Each number is 500 + 25 x the weight over its row's rms, rounded and kept within 0 to 999. Layers, rows and columns count from 0. Numbers have three digits each. The size before them is the row's rms in percent of the matrix's.

# down: layer 11 MLP down (transposed), 1536x384, rms 0.101, rows 774-826, columns 256-383
# up: layer 11 MLP up, 1536x384, rms 0.103, rows 775-826, columns 256-383
down774 095:498496481548503517518516499526507473481484520478463504503490463520489504541484509498495530465564466523476474495456504500512509510523545503475517508532532547508479528488515475482514538507500477455528517491533530476491467468516479513524499507545535513524467526461479536441447528475514484525499506471474485502522506511453530459492527459533467483495546491490513449519527514468511516493521
up775 096:502496465511507513527506492467460452468504484513543500509488483490495512488510482497470497526477472528509484495443490537548458516508502501514494510528486520520479540510533538456543491529492479477496455527491497446511482529520506528491511485528497499498530508482469492478517479516511543512521509520547524502460477523488500515516524517501513512465480481475514586498482515479489475519525
down775 111:519488502515479474524491487507465466471503490510469470480492536488517464574462541490522538480494483532518547500434478475496486503509541448566504512509504530556525487489507535474472519488492470519544526490489495533533501512498509467494502524522513494491523465481451508527476525503503489503523523422527456510482493516478511494529492494547460551534485495478497474489525526475449516549472
up776 085:480540500541489508488485559500532518479488491513511476504519501482526492530484529522522481496469487491554556509508485477496534541460501507503468512551490542444520544481457476473496503514563486500510485488505486482527477511524535525544581518510462517506475561492525496491485475532518509498515491510488500490531491465526469453500531487492487499558490532489509477474521496525515515443475
down776 088:490493520504493449498540475478540539490505485486467479506535504459514478424512533491466503486533508478501490434459505485499535484483493467486455471493481478508516477545480471510496501503533513535498507494488518494502502505476480504460472473462483511458500478511504474517449546476478509524497538487524495531472481511480505494434510508477510486492491489480456576530504489460518495484493
up777 095:499489498471511503540575525485535541525482552551465555512508523542481493562448485549487475527467493506458509505502483534491495462509490485528489492513466496508496454477503513482457493521482474491466459482485490511486492452501505506520507525505480459457518480520473479509506523475529500502462470520529474481434528499507483496508500500481479498516511478504517478490486500516525544508520
down777 089:525477508475506516495478483473526527491507472439511511534534491492524550495491495496480503482500477500508444524464511462519541514442511466475477579477527484530486466529487508452543496520464430492558468521529495505532513490512516494505478486492501518505502516518463495473501505535508488474484493541482481516487475516502465514499540534513499447477474544515513483492475464507507496519515
up778 099:527487522524515505490462488456494493505516490505488517505494494535481526528514577504504492568507504510510502495520521504447484517483508501506494454533498540522485506473505460501496492494473480500465515483511445481468502505508506515525526450518500507515532535484516493484510498490520533465544491453489495495473514484515539494453455468537524534514520532497473534535532496473511459539482
down778 102:513526483470454518537503518492515518544462484485498512451509519477487482509511522513470517495554476505490535518505477518476465518488504485452495480502521453482490471474535482463479520525499461490479466509484522490505527446509510545499475531506536487482516493540474490492555535516484478487496480534514497484503470527484512526517545524522526516469473512526503547505453553490482532532473
up779 106:544514493483508555507491464507527466488472495528504538489523531469538496493513468515534515489480485531513471515488471500535514514496523536470479469442487501502433496504501507524514501500509454519536538508514521502493514497467507486496530503536503485471521529509516509493482495514493495502474510478474484494489475501472506497495522497517476513478500516463524506504508482503504532502517
down779 102:479494472470507471466499525507491504487478544467480524487481520459526493500472466498509472471547482504522496478499515509528484503535488500465462475497498499482515509469493541556479524485534487481528464491496504511490516468524524503493526521493493452510492520575505539487464530487500511460525533510457524503498518493532498515541493482532517483493490483495472516469512435473485516472484
up780 101:490483534509537530519545523496494500470490510480486507521467494496498522467508451523514492501544453508476487495585484505504503506488510529502498449501505496500488474507492518473530474496475434499526462500479482495479529486510511462472488505516488528481488495520519513467500472514509496516464458436543524492492490542493565519533506511456538515482430485478521491507487495531534525507539
down780 093:524489459515528484479499533526493492503497466490467537473518548522529528523512508492531495493596529461501466514495460460521487504483540499511491536543508526515506498512514483482492488502496507500464466460481484451462515503506490480503493506566490498487541521494529493482523543481465522515514480497503487565503515464454520478497504512570480517493493505522475472474522486474495451496501
up781 098:466513492543492429512472509499472475487506510516474476480533521479484441499532476510492494476512494498534512568521499502488507494486485521539458511440502496493521461506538487504493489510513501518504480504464494482510506489469487476513513485513476447531446487537484475473472510442461511505502480529471543512520524448464513497486439548507463538488499519488448500546486464504476531496469
down781 090:507534488490527515561519524496515506534507529504578490498514537510510535489503544490501533523533492532480452424540537532509483447489495488494482487526508554520492516521507503513495501495493520472490485485531494519491505461502513506497476488511509522530513478485507520487518501496504496536488489500488525484493499505521517479482514497444447485503534490499504471495541476557479432496521
up782 110:465506482526485495472493494496457490515522475487506498487509514529456491533475468503512489487540482512528515473508502525535520516482495490513516531525497499520504505492514525502519450506494523499480481519498519510500471528476504541510505513482528515525476537500507480544520507466462488508476442522514430491511496534459507470490510496514510510473516511475505473504544488487520482489483
down782 106:506493524517519515439481523485504469505512454520454492524510544518519495527487481483510477492486531440527475560479500505521499535545419512530516526472528477501533476528505499498531488502463547482537507508517512478507468492492495464514519475514464486479515470520561484517465527460481476520524503496501495483515449466491443482493509540508538543469519501480512507522508475489492513483526
up783 108:560487507467505508528513481472479501504477500498553537482464477481471477509463488489548455504545536506453512495539489519510517497494515497554525482524462526516532512502492520476498463461517462463491500509565489486475489502555495514518504498516514450503482544486481484516528545525505458486498491497510502520488491527498553515500473495467520549501512498538466489479480523422518460480504
down783 109:525494533497522510473465499507491495580514466483470493482506494523500523508547485490515472483561477497524491451471499500462544499508486501490502506489530486480438534487487502505521537500471531560486518500552493495527464522513463509435490502508510509517516445495483495543497460509552518480502563499517449503467467538486518542554474477485494497545498483509444478544493535512552496481516
up784 092:500493449539488485469519482492500493499519486499510514524523486498484466510481486465531501447518515501480494544494548519454511499467530483481495480473506478525475519527537529491540473476464463480527518517502484542493507477547535480495523506458490515509494491530496556482488493471504487553501498543490510514522496511519475488462483528488529476487467508472477491561542504534473492504484
down784 098:509506507510550503486460540508546516523500461510516467498499496536473474475512498539483510455475517511537525533489497465478519540471472520464498547503513474481472514444512477470485476501462492444473500467506518526525508523525470475534456506527530482482451513527486487457472485524463530509520492527488480480503482494554551480481491557516475536482479496507525502460491531530488505492499
up785 098:527515455535525502542512486484504499500486506459500539502536475525504456475471492490496489484493490473522474463503465522490544483512514559525518506505503478487502516471472503473483555527532516488486500502464542491518508515489487481484478511506434504522463519498527461481506478499523452480566509507508518470519513513495528496504477538499492499488510497475483526544536503458509496503513
down785 100:496494505490474512517497534487481511493517513487510531490475493497478531506489520516561501488431526532518506466493476503485538463471462495478547537509488484504551496468508488451495486500543511516486542473470518484497493528491553519491504534456476473502506482492475539462508495463521492490503482498508528489525490480527520527515501518478517502471479494529497554499520475514518518514500
up786 102:485509505438493516499502505524509474511512461472533461506494505493500511512501469470472496476459459493516511466516503487486508529529477526468489501496471497516514475494520502514528496471498508488483533533482492482494493493505506489496510460485482509526466502506482471499494508473459492469490481463502522488519498492520528479518488539502490524499485455482545466464494497499521493490472
down786 101:519496493481515571535519498491546522484477468489507507499524483491526503497473502478485503476519484491487534505455482483498517520506507517507482510483490493483550492454516462549472475511536537491510530507480552516470511497506489507556481468492528480534486527499483518455490511484486464485515483514527484492520473476509527479523515499491493529512583509506492513503497469527539498498496
up787 098:483501490508465511487483517499492521519508495508525487474488502517469538468494483539463478511514504496575536472497484481493475445482520446470530467557491485487517477452478493536489502519492512560539515500479548465480465493484544456490483507554519497544511470494501473495517511483525501482516523523503486502508498461540512513485446508477488480525478522530468482510529497509477496480513
down787 097:502514475480515525502495528514476478539490509462484531499511496500523501508486487479515471510481551482505522495515500475505473493547500489513503487490522492469530544473481482470515501495527540505574510482521489482546546512481474512515517508525533536491459503500533489509554515486506494528482499500484530504507516504513452474517487551532487510504480493482485454524501498482485493524495
up788 094:484470464468532494491512493475498489546492478542511485541496468500477543489487488520537516509518502533505479512452482491509530501507467479484510471480463478518490468499470489534536520537496477511495499474516465513472489532497477488507527482470531460500517502458495464534473522569501500519534541491521449487498463499470470481492492486521557466512476513508532523441503472497502496529455
down788 089:466519505528494479461469476541521529460563469510522487469546490529449519499489513505500475512419507529451529504531483489513511508512542500519461486537498485511470513546474531533488523539462493498507526498547506445522507478490526519545486478481484536513448533525468491489473489475511563475494461549498475499482498491514509482476514455475450515516449520487507480524510491495505492515573
up789 108:480493516500484537461489543465514529513492531524460471492462503461448499508508512505466498502499498509549479447475510488518463461489501491499520458496470496486489485520551450485465519497508476452541529518540565515479486491528502471502490494492507526458486557510502553488477498524493480463499436550480528537458492483478539495488531506483538489502529514492477506510511499519485470513505
down789 101:490511491467435505488492491446496457551523485486477511499492479501491503469532517528522450533518481462489458506535473500506504527501511494453476466514471468501502524523462524526496528476519523518551485531480473526492509500512529515428488497514489487469489482506505534536500450528492504499466459462514431505519512523496466504514534487511514529510498549484503459491541489545482464494526
up790 097:529491521526533467512475506512438499521546485523524535500447497495515480534436455510531485468505463547520520471519503525535482499486510537539519528482519476537490448502495490476464552472468491514487541504485513506493544443496445530509516452485540519497533532488507493469448478494505532490525485477480487504489509529480490486523541504529488484494517467474503466478527506495566544497509
down790 091:496503521552431488500512510485449507530517502531531485499527545492522520502516472517513541469470535477506466471491504492484504466532524521484447489517474495517493511560498524478529500519512497519520509493476481503502495513451488445453489466453523453476490515497530514475503510546540495490497496495523476472503478480456484526520481504485525464473502511484513503474458509512482526552493
up791 097:516516539516521509482540437474486496489541480491510503574469474529492547476478501436497543514500544500489500528510504482476480516505483498487527521495510496492463501476520461510512528503513487491480511518499527471487501499517495543551513517476460544555514522502488536545526496554494507516450517516509499507490527476485547492474507507490448494533456540483574544514560524501513544484495
down791 092:470487445475509518524503491480473488517463532490486460472504542502424488510475501460524501482466497555500532472507529534482466519502492480485475520515510470479496479502520487531544480462507460495511515524468475485534431525498496484514509507497514510513521492476488488493530471511479508521487460535485489482478483481500463491523482512497508479483460462518494492443460474508441456539520
up792 102:522520528530527489487506513487470504496579564512520515498498474496511468473473508442543523521489493488494511501491510512528558517509512505495532521522511459492493536479506511491502481509466453468462495479527454466522475463507510483491521457539471508491525498470468483518483507472530524457503481493438500522512520466511513480462479500518492512537507476510509528496519520485481504510462
down792 094:500507479513497511492494518453536500486481457553497529498482544518519480505467523535459505480453504503507485514521520516447496499506507510544506509429494495516493474488475493462515476469549499496502518556503475504516499497494525509526454504537485524484476516481500486474508504473458500512520480475452502499474492491511504531565469493528511482483477491522529484496472487514488476477510
up793 100:487516498514495482464554496512483533543507505504501481504465532504473496502499534495513509488502511507455535456543492473492508493509513495519529451513498522499504510507488476473481506498500488485436551503467478477471493516512480479509535522533541489450523516500455500476484456429517497496482569505530508447514570519489493487508540499473523521505513466451495506542505488463521513483518
down793 098:520493494502515466518478526511512540476485513491496505461514520510505527476493497542471490497513496480546462503484469505464504527506518504510454479514535505522519493502507521537483491512497505479489469501538487527481536496521502490515511538505515505493515492510522472530478473461490483471493473541504468450482472532520492507503518500500510482499522521519483529544465552517545494483443
up794 099:523480517498508456516474519506531500530489505508516500495500533484496473475464506537558541496480489486514525524531492534515512484490521496505496499513525484492468507463485502505472497504510540551514484570505522527435502519448522533490488486534521514489511531497406511504484508512464458472511457502521542510477493488486481507494509492491495526498536478473547515497560547505522523457543
down794 094:506496533524475482501485539484478507466514550516485496467502504499492462463496508472518472496552505493463519484497509507496515482520490464497488500553494504520533489517485466507517437547480481519501529510486477457462461515500445478507458509501521516532497503559515506462492496478463469481445480495495553500446511530507529503521467477508485483506511489528485469484469531517464516508492
up795 096:493496464478470544496517451474449496455483496486500499448503503494459470506452556459456466510488473482486518522501541466509495537471484510499469476484506482492519511501517536474483463492496485468493503511511508478487519521491528501499468537487476475454535504513491509481501549570497490524488478484512478497484463508499533470491500515546500513555541531507484466470509492463488476516480
down795 099:519481491504511513510503470511486489484495481525491527501503464457528522526483517481436495513534520551539491541466498499470487483423513525503531498532500463509459491504539497521484512493471506493487537531524508515499511469462509517517490489505507554530520485539499464510483537522492557529481500530495516511506503490518522463494495560487504494552497478503515510504478467483453479535481
up796 104:454533486483496535453457523522535508549547480543507478516545522493501464487469481487529533521480466496504477519495492479500510501487471498465501503493500489536476501462474475501501501559502521465519506516489547516514518458501574538512493490479539516494488490472532517500519488473524475506492474511503480496498502508502547494483529487544524447497507455488514516532515488472509452557500
down796 099:501490518439568519494530517527527502496497464513508528489548472470479475496534480502467494465505504514506541523549530467518522538524471516443492486473495501480459495481545445476532491544501518502474506489480512498476509473487503488501494498510518524500519485498469480494508484543508443522510523538503494519519499534448510511531505517524480504520487502500497475507515499510477489513491
up797 104:515470490497464494522536496472526527519498460499526491509487480531510521466483513432521526473474481489520510478512439523519500486499468539477448507487481542495476511510463474459519505524506532516532474490515494507504538487502538504520480534530491523520502494485474471494547481484503533482469481491510497481500487498466485457520527464479497526507476516481486493561509519520544483540525
down797 102:534523504488481505492481456496481489482466516490512468470505529527488489487506514477504501496487520481493506471486504473520526497549501479494465536515502531473490494526499498480495490421475480517444508479506545512457460477512525523501531469434518474491536539486523523533500516516498497471519515494476516502516494476515488505490551458494505509517481513487511520497495444488518486512546
up798 094:528491508545514493472504511500478501530514477505455479523464445506486506503549465527488498507480484492516484496514510402491543524454490464547479493495518500525523491468494546525533524493460485484526490515518493496480492504511493509503524553515471475496496535499512510456486450487535515504478555498534515516482502483548510504457473521477475473530482529448538477463537480496457469472504
down798 097:465434495496504519516522524492521510473500528477481519499444531498588489514490500488523499482514524492517492460439502542469490548465506495529496473480508525503489499471486502462517468445505473471514490468504540503523501487503458460469477483495545539467482506493498447483471518503494499523482494503506531473530484508514520542475483511521541518514509522480513512480499490479466510483505
up799 097:448503524462484489497514517522478562477558501478525512508514480472488513522519520506497520517510459550516476537492541518471538494523484530518514497488547479462487523481496480518498515493520505555496541502497444499499501519473513492504492503502540527488546477484479464502524507495504488483492476479503444477499494513474510517503526459497539517473513529483468544468468470482493485503510
down799 095:503475509451481459545490463475502483542530502526484512509464481477513534533473500525503502483486536519486485547459497523474504508536497535523538492494519474505441535520482505497504564518495510496477502485501497497514505509486448520498502528502515494500514454489465497524518505520506534497511440469482471501472486489521472533473485525483483469483527507536495528499462528503510529528533
up800 108:512503522525552505494517501523468499528472515485511510504477469482535536535510451539473528499523465489497520491480520496486528515542506475514517482567495492459481517509526481487494505509500485499458442496463505483512509518517546502472467499486509542502480530512494548502473545533463524492462503532463498521524497541504452518492507496460479524516507509533493500512521463485548476503484
down800 118:562495493493472515502499488479515503517547513487524477477500490464499505459507482501449514448540455423457550491522491451476491531449500483474465544483468509470528520468468528527491502533494503499496488508510486492526511465477488507466498525488496482533524542521508509512511494486511477492486499473507465504483454486492474498496511500497517502507524505462528510469516478485467478520480
up801 095:497514499509468472512497525492445433485494468516494491497511499455447540493548505492577486485492470520534509514516513524518509452488464511540496516479491504497534494517497530496493509511529494452494521499498480555514511525483536517515502479530468519481518525501482513478503486516528526474528523496493473469468520548447427518505526504503458501482541521479533517497465486504497520472524
down801 090:532480454500517491506492509526469533549514489473538507508495459561546500474444511507465557481465509510481508517488517479460449546534488509526480534527491547502484500506530488522489478504459471486462476512473514467484503513515479519526531519507545497524492477465486512489498482452501501526497452522488520490509503482569538461465499467453503498521436506490492496507521487496500465498440
up802 100:504488457545470497504479532502499463536552514508503476504500492485499467441513524501517465482459481495510477513500532494486474451534482452458465483482483485475455477458521495476504499507469466522505521551527488480503478481510498547534503494521492496470495482511491479490493490486445478486545501529505522498509516468513499472494526476459546487462492489501481466499517511520504479507505
down802 101:494498510496528494542532478467514496464501451490545527524429457505488519536497473506474479484437501518476521478558494524537462462490482485505471507507492478539533511473458506497515509476440489516466506508511552506451510489504487542458520485521510510524505492505522512524505487471548485535471439521482468512539504460508514554480468489497468482542554502502492462515481492519507503496503
up803 095:444499466496560503504531513468491498499474500473532498488507513513491480468484493533526513509468512541531522468572532463473473487487505519494470507486503485535481523532528481524501526491520485511475518502461489483514470496496503490516490492505471473497508429526512514526522490469490495486513512544481495481498479469487519556458507508458504492521516549498517443521539480480504508506500
down803 095:495516484505540504528523489513479512490483505498488499508544482525486543543510525514477513546473551490506508492524483503491449528522541502469537487502475490515480462501535491515546498454484531492485502512494540528514530519488492470508506499562468495538474525512499471474491485459463503500484516496534533500509498519544475537530483462516447506535516518499508488480514521502498518532498
up804 090:487539451496520525515550484483489501506530505502488461518532505518449492499505507509507490453474472508517445535470498484549513493517536501444533479492506517503518496489518483556487517536481508470485491527523474512474452509479453452487482513496470525520513496457471531509475523495503479467467507467499477517559472535466523506497447494493473488548483475521507537522486481553491452494471
down804 100:545470531512537533482471542505488442492480524524516486520555513508485500482508488524499472509527505494512514486521477490467435519452543465486512502496504501493503522544472460541489496479534515500482496485502475521522482498488498516525486518487510488523483509501475489529510503491522524484486514527494473511512523458514502551478493493506505476549457484512529489507511544509513504535459
up805 098:487494514462530540513459515466513495556485440482491515496460515478491515493522532479519509522459525493519564504499490534527500513503538520477523532498493497462495522536520552479456505528493529518472471507530506495466483513480520496463554509468474491505487503481487493484501508481523503468504509533534466514525476503505477504481505501474486532500534505509493460502520512502497495473528
down805 085:448493470483527530490499516472574462507494488533492483490532520530508492531498517470516474502484445528495515475504531524525479556486482544506468514526534511515472525471533490527537534488519474494492525492467470467514520480476520477505499510457491499514509470504501496539528500487495464467500494472482528488521470510542501521448507496507547504515557472507486510493547518470516500492534
up806 097:493483527505489517492531468491492495555493493475492542509439479480518464501498508514518514489492501506518475506529486522510539466488549504467478510498515521537472518528547493505543494570505455520483501500528455502493522525522485539519495439509475520490497556524489493440483497492562481525510500521498496539495500521557481517492481504509511507464477508509522479489488484485507504539492
down806 093:489512481481506459509520541468479455537449523525486512513531520512472492492513466545506468500495466519491533493502533519526484509515493493542520485494514521549482499505529469519479461511530445483498524526482456488485488534508454452477480495498532504520457498501450518547519457526500494468499518507504503483500503488482509502470483518476509491482503558494492535520514494474473505477484
up807 104:506505481456469507492514539499516463505517505508500551469506472494475513518501529532489532513519499472514484504476518478513480485473472480499462529485467474506496524498476504455477458494492483493513503510500534548488560513499504459520497540513481517496522499531460540501523525484474502499551473459521492516503538440556492481517518482500526497512510442505488535527489491483523480528499
down807 113:475526484469458474474497536498560491529521477491456463498478478517517520495502551496515524521554521448482483480485499487502503518506492541497513496491499511484455501535506554524499470543516470465466502522467447463457472517517465493528497465504511472497484518515502471513469521490521513497531511500464517548522499486484528498516496493508519465487482499508537520509499536470521502473475
up808 101:502504501487501451517483499469485485483528523496522509536512480553482524488524504492529538471543488504444528482465477465504538488495520506537535531461487470487500485504530525476499521487446500505497530507470508455491510507527489489542496476501508516485500506455498526476484480527490488517508483472424484472509480479513511540475520512507520543513527505498466513516478457477497532523504
down808 105:509536510500506495494505538521521485476477467502503510465481490479503502525514525475476471458504483500524468500483473508501502486494528525478454546525534514456497458515522559502493474552509494510489481509502509505479508544522508484535499550479537566530505519504493502524491460506496452471461510507510496493477517497496504496556444498471455511503528519502513509522517513489459485513506
up809 092:450521512495526500472495454499480508485489551516482508484492522463487443509489497523466480482505536472499517494536514527444519489465530471491498496509502505525485512528459464540498497523491529485503486505494542506515477548519521468516503493493512439521487498518544500449479500507492487507502559477535517564519516472456511488497495506483497518518508478481496493488443463466514543549469
down809 093:513494494525501508493530503495523497484488485516474515515534515510502486520507494551510478466568498495512514489521505492485465496530543495527506527525491514462509529482512494467498462538536491509508514528490508478493490486482458487578538540502530508502509516522482519484488457520496463531496513533519504523459478495500514492541487505495511461502484497528538507507500472503493444510502
up810 102:533521487552532533471498501490453516441485485532478480490474551528473533507430552524488479496525546512480486497527497486488484510507529467503534483491472514498474495507460503519513534503499479496447471508500511471492497469486515461491498499519493494539477486509551509521485484507540530480511518491553487467465540513443501468538491499479480492536497554472509491504507483506533486524496
down810 104:511535531509503478495439513492529507510529546462472504513469484508507556493491495501486508498470515445472479478484486490517505564522526474480481493510481546489502491539466457479482479475504504498471492456507526466488499488494490494498519452490507441510492477462489507497548506489515472505476480488551506454463511504480473481507526504445509479492503505504532530459504505468519526511545
up811 103:483476523516496496519516478531548489523503520538516512515535498522486482519518483474518515465495485508432511491544518516523533494548510513486516539526489473495442514458498482512512493483487545520473461517526509535508543509473514447493519463462509452510533466485519528479496514512503469526508471505479539470522499495460506493527464533476504476521474498494521474484506462524520534493487
down811 095:509483490479476484498506527540489517495530485521475517475494476491457490518509533517466511488503457482495559505503521447526513533497482516474504510485535565504462515490509521480520489489505495483495484495530507486551522525483503482508482484509518498509485445506477500508547480517456520486501529514505547504524528547477490539592476505493477482549533513503504499521492506494479519517459
up812 113:489533466513515481520488499494461435461499513444514495502513473441494552539524478494491456498509495518487456485479527484491482525525469498472525503504513531469433567497485501484503506481509523544515484522480514520482502504488539527486474507528467497469484472466511511508488471496527513507529493444490500507490526456489519509482534492452461436508498512488504463496531496496481485465491
down812 124:509480438516532509527506499493470497475523462463508480507493476468467543510494471475453501495578522508525488495470494492504478511528522466450531521493489501522494527443486524498542496515482495504528457509542521512490521497508516521489469496506529496503509513479511471509513461480492560530517508438471506510477521516495472517512483539468481516479538529533514512512510476537490487484448
up813 095:486540474484507509492487538495489492475432503487498498488489459461558521467492523502491464515474439511488491503545517538490474495484504511512496521504490502489450467498506516524491518490466469541533497475531500479503538503534505537492508534482501484481467487478476475535481558481533494511506492520473517505467483500505496450498517530500494489517498514491465483478531474519501484501460
down813 094:467473486513457526559542477488540492494501477494528503530494513420510505488466484474503546520560498489516470512549495473512550516509473520506531487519525529461491487505521475509536514526486491481505513489511511528511470510494524477513509504486472576512487501477461508480502509522516525489477489503518511503485518534481494493534512525525509501519532551458502527484471495555516520551515
up814 107:530509488527498561489466517490505495508527490530465514512526484498524468509493484460498485548519494498486478467511523482504538523520540532436556532529483512465526527521453520522538503465483490486524472511494463520520507535517517518511455496458500540518495492514488488482527509515534519479471509504492504563493513488499498481512509511543479494481507484543463481519494518480532501528462
down814 104:472467481513508480458510507531523528494503502524517497521489491476497479489538509469532506513517481546507496505519516457500473490549510499542470503460499517455522470535486487530485517518492504475512492454479439494537531502491506499535467547504508525504514475517529473517510546513484523541511505494512512507491497493533523509521454503508493500448542502504471519545456542512494503551497
up815 099:534491536516511470511493520450504496487480474518457525498511575478515506496501503554456510536473497466481463519547522476502528507496487484494508533530521528462541489526518504493506449469482502445518517449495494486513521499516475503484500527520508493457460482476498460476478499507490567521449484512467520460537509526501468538504484496489508484492507488518491508475488490500481514489473
down815 105:456479475529543501483538538493523518496471438516522489479448491488455531568496512524514509520478477497492534526477515521513496532477492499469553523467522463517536517470488488508484525528528537490483452510550523502542496526505553471516516506532482505536495502498465487491496452471497519511488476512471462527502508460529560539465498566490475491524493532505484471579497491498558495498537
up816 111:480457500512491485490525476501533477501457512512511512486497492535514541481477504439519513506545501457517518486505522490493506484483459520558485480484509515527503466483512505525446504493518539489523438492509486472508540498520521477458457547547479513481509517459455448439498515477462500501505496491487511508496511429528535512502470544521476500500527557518506458516494525515512500500548
down816 105:522507497509489467462512510517547529509529507494529509450490506474476491529528477518480516489517509519508498497500527521524528502478534491470439479451534494476484453510545517486484512482533486518516496531545497518527508487513481495521491499478537487537477428468499465500497473509438473499486508562462501504498468531496511501501524506518499479526482504523464465487463493490489478444534
up817 102:483469505489476488512483487491458555488501494530494498490505498504481487514457486497540494496502526521520457518532456510479519486514532537520524463476506534496442515503508513526505526508548464480474487469512508523457524504572485542482530516512494505488499525466489492478498528507528466485519508502493458502549521501466548465525469519504493487459531519509520518486516535558530496529466
down817 098:482516517523504479528544489555504504512504508483522528529530488513567537513518489502502509518494496517490486502518502460510522510502453489479482499514488444464492495478470472465493467490475492502531494520495500487511473495505526482468491516503488516493514431539526447460485505497489536485513471511493520500463504537424497485515509480548516500515520477517515467491500481508480440460507
up818 103:470493503489518464501542469483508573477483472490493505523492520502477510471488506529446458464512496480478479476511540491480488474500502522458512507501512510493531542500475490494491480545510464480503517500536512526504499520526468517519535509469510513488493506513467508485516481496538496498457489532471513552482504471495499510540500541486518501536462516453507534518514511548510450446517
down818 083:501492495487486485490542451497489474486504506520537514498558493485497539520549520491475526558373508492478513492516494546507506494505499510555468522530480507505492482523510537504503480436470499484467472525477507473497500481486527517569461533529517493492541522526508469549523546510463492519518540487454515478517513524537514452438495480525482536511450488499503452488538485515502486523486
up819 094:500493493478453498512533512501494517485506554499487529484500508503505463529529521496476538487503486515507458508569511466508497504496476461530501503491474529475471488547491502495493521476472516480509490498475551511468507501480482507472519479470478521514514489500458518501505509475496507517536488538493499523456511495528532500529515504489500536504553500489536531490530529521529477487477
down819 101:485501492519538512451474495431489520532470506540510482501512505502475478500519500486478494514576509512523490486505555452474497485510520502492522491495487486484537480516519495493528489530601546546482501510484556534489517514513533498522504467510541493517493466463511560476530499468504500501465502495499523495464490490489484516474508544474448485534489524503520526470528467514495492508534
up820 102:527491473500519482472519533520487501498515481505482502522525524504486521532472532515529499490505529522511481488476481507480518483549497470578520480528530537506514507451528498509509496496492500494506553511500536519471510503496520544499537473439473525526456542522504468485511498498503506485475500514492471513512515458528505543517484503472456438479454501472500484509511483539528542514507
down820 103:524517476468538520533491529473495488471528532453501479499510537530489484537509464527510479512553490530510482542487560514521483509514474492528453525523503526500471483543499487465532539496505544532549509465506553526488498494509461520502492512428439501505472493498513466529449524522511498480484487511538468484513518492465509500529490508495529505488463457494480497506476515520474460507471
up821 099:490505508485473461492462493498521485467491553482502485498539461525482494495504538505484502492495486502530478527533494514483508506500501499527509441509521515434504505514501523523515481528477527492535468480501471513491496531514556502552532516482540518474509526480503512530479462525496525566487506481537473483491471478530509466473521450510477495518481501537504489492519459519503495531508
down821 100:547490487479552500516459493473563493516492494486524533525465516506467486492486470531493459534499545498499531523479515483427518537478463480481496528509521534533493491525526494527512516547515475529495502498505503462543521487519486505487524501473519492517512504508541488494556460497491464491489525525519467478491553504472503516486466520476524459502504489512538479479507506488454502502488
up822 093:517505515503501508548475504522539516571486504493485480515494484532447471532487518507487548504472477514538476478477444501503491509467472520543515528469510489480514481490474501462441517506495498517515522495474480450516463497461514481498494496504441497491520491504478504470466546518517505464513499540525490461495455536500485482570547483560507483511477519525448490535470470539501526510484
down822 093:527509471534515468494522472510525513494522497534462509519486518523517468518521518501521515524537519525539512502479461476487504487502545503493496485461453496492493494505490501519497494542470551538494498491490502502510509517501500487567472513471489511512487497482500491451486472487472536505528538485501460486480544509494575562486529490493527487515533532498476521450487500510515490502523
up823 095:463518529515503477483516501479479531517499533507527526510474485508523506491492498462491488531488545495482452514512533488504495467479515482463527534539521498474523505427481512470504531528496487518459490561489510562476515474521508524499505442509487492486524473512447500519536487520490540488529544477489503479515524482493518492511495463472493497502524486478489479519543473546562531547475
down823 107:497510491511496509481511512479485496551487543522513514509498511499540470425448489505481517532517568524521493487509498490479493513494499476501507544475462480488518511490474463527479503498456485495502483493515503494495520503504506493460473477496495495446506446488498507492463430477538511484473504459483492518514486533514509503497508514490509515503525463521480505528471488472508491495525
up824 099:510493513534486480487494492501524497526451484544504490542515514484472555506480477516487532513521441512471515512492432485485512491520475485448506518518472465498522490555494485510485445513506495501480485538497511509483481518500514523459470538495512492497517539500511469509499512532441545501479467477490521456525480506527459452517543510505499524522526483518528470479531529507552518499466
down824 100:497482469481498474470487505504531500511510506498474491462529501496523542481509488438505477478533507493507495489488491476485512497533506472506528503508470467464462453484465544475484523476505561447501493523508481489486485470490484547486478520516515468511515509538450508546497541509476491452529554466519523472498504501545468482458474462533509467481465496496522528460523516479498505466535
up825 099:516495467474488515454542526523517533459511521503491492469509534491501477538541561491490488511482459494503463501489513534536490515508511475476502499494491452486479474475490509518515482470514481509498545493488505498488493446516521448497500548558471486531512502535502505514460491483509486534505505496505507492481500453490505498472473510525521481508493466501487487509511417516536553498485
down825 101:506506516555522558507502534484484543477537507510481483471504507512484463485540481508519515516538518533477483497459476522488498510470468504459495511447461458506515516487482526486479454490496500527532536487497511476512506531479517496533492509490464487499509523531511468501487497497501490477497530513508498490504514480485502499449463496535514513503495509519513513511507502500472494528455
up826 097:526479470503485504521533498515485486496526500518471490493501495519498496559495489503523534532503508505478517502512503503488490508554504511483475473482479522497527465471474542514495496567516481490523497510515479508499470487545478450532548513477520485456547502524497520492445551486463534515499492503497506485493523488484517461482456506521480526478509489503488553489511514499510491522480
down826 095:533526505563500497490492515477519504494501492512498483506486521530516470483494470493505504475586489483543477551501521495488495512478476494504548467516512515492507526509484491493508473484538493472432511495542494497468510465494487548463499513538505541519525511490486485449476485499519509507521456461528482485493499485477527501495481507497489477528501482485530537452545485514564541484492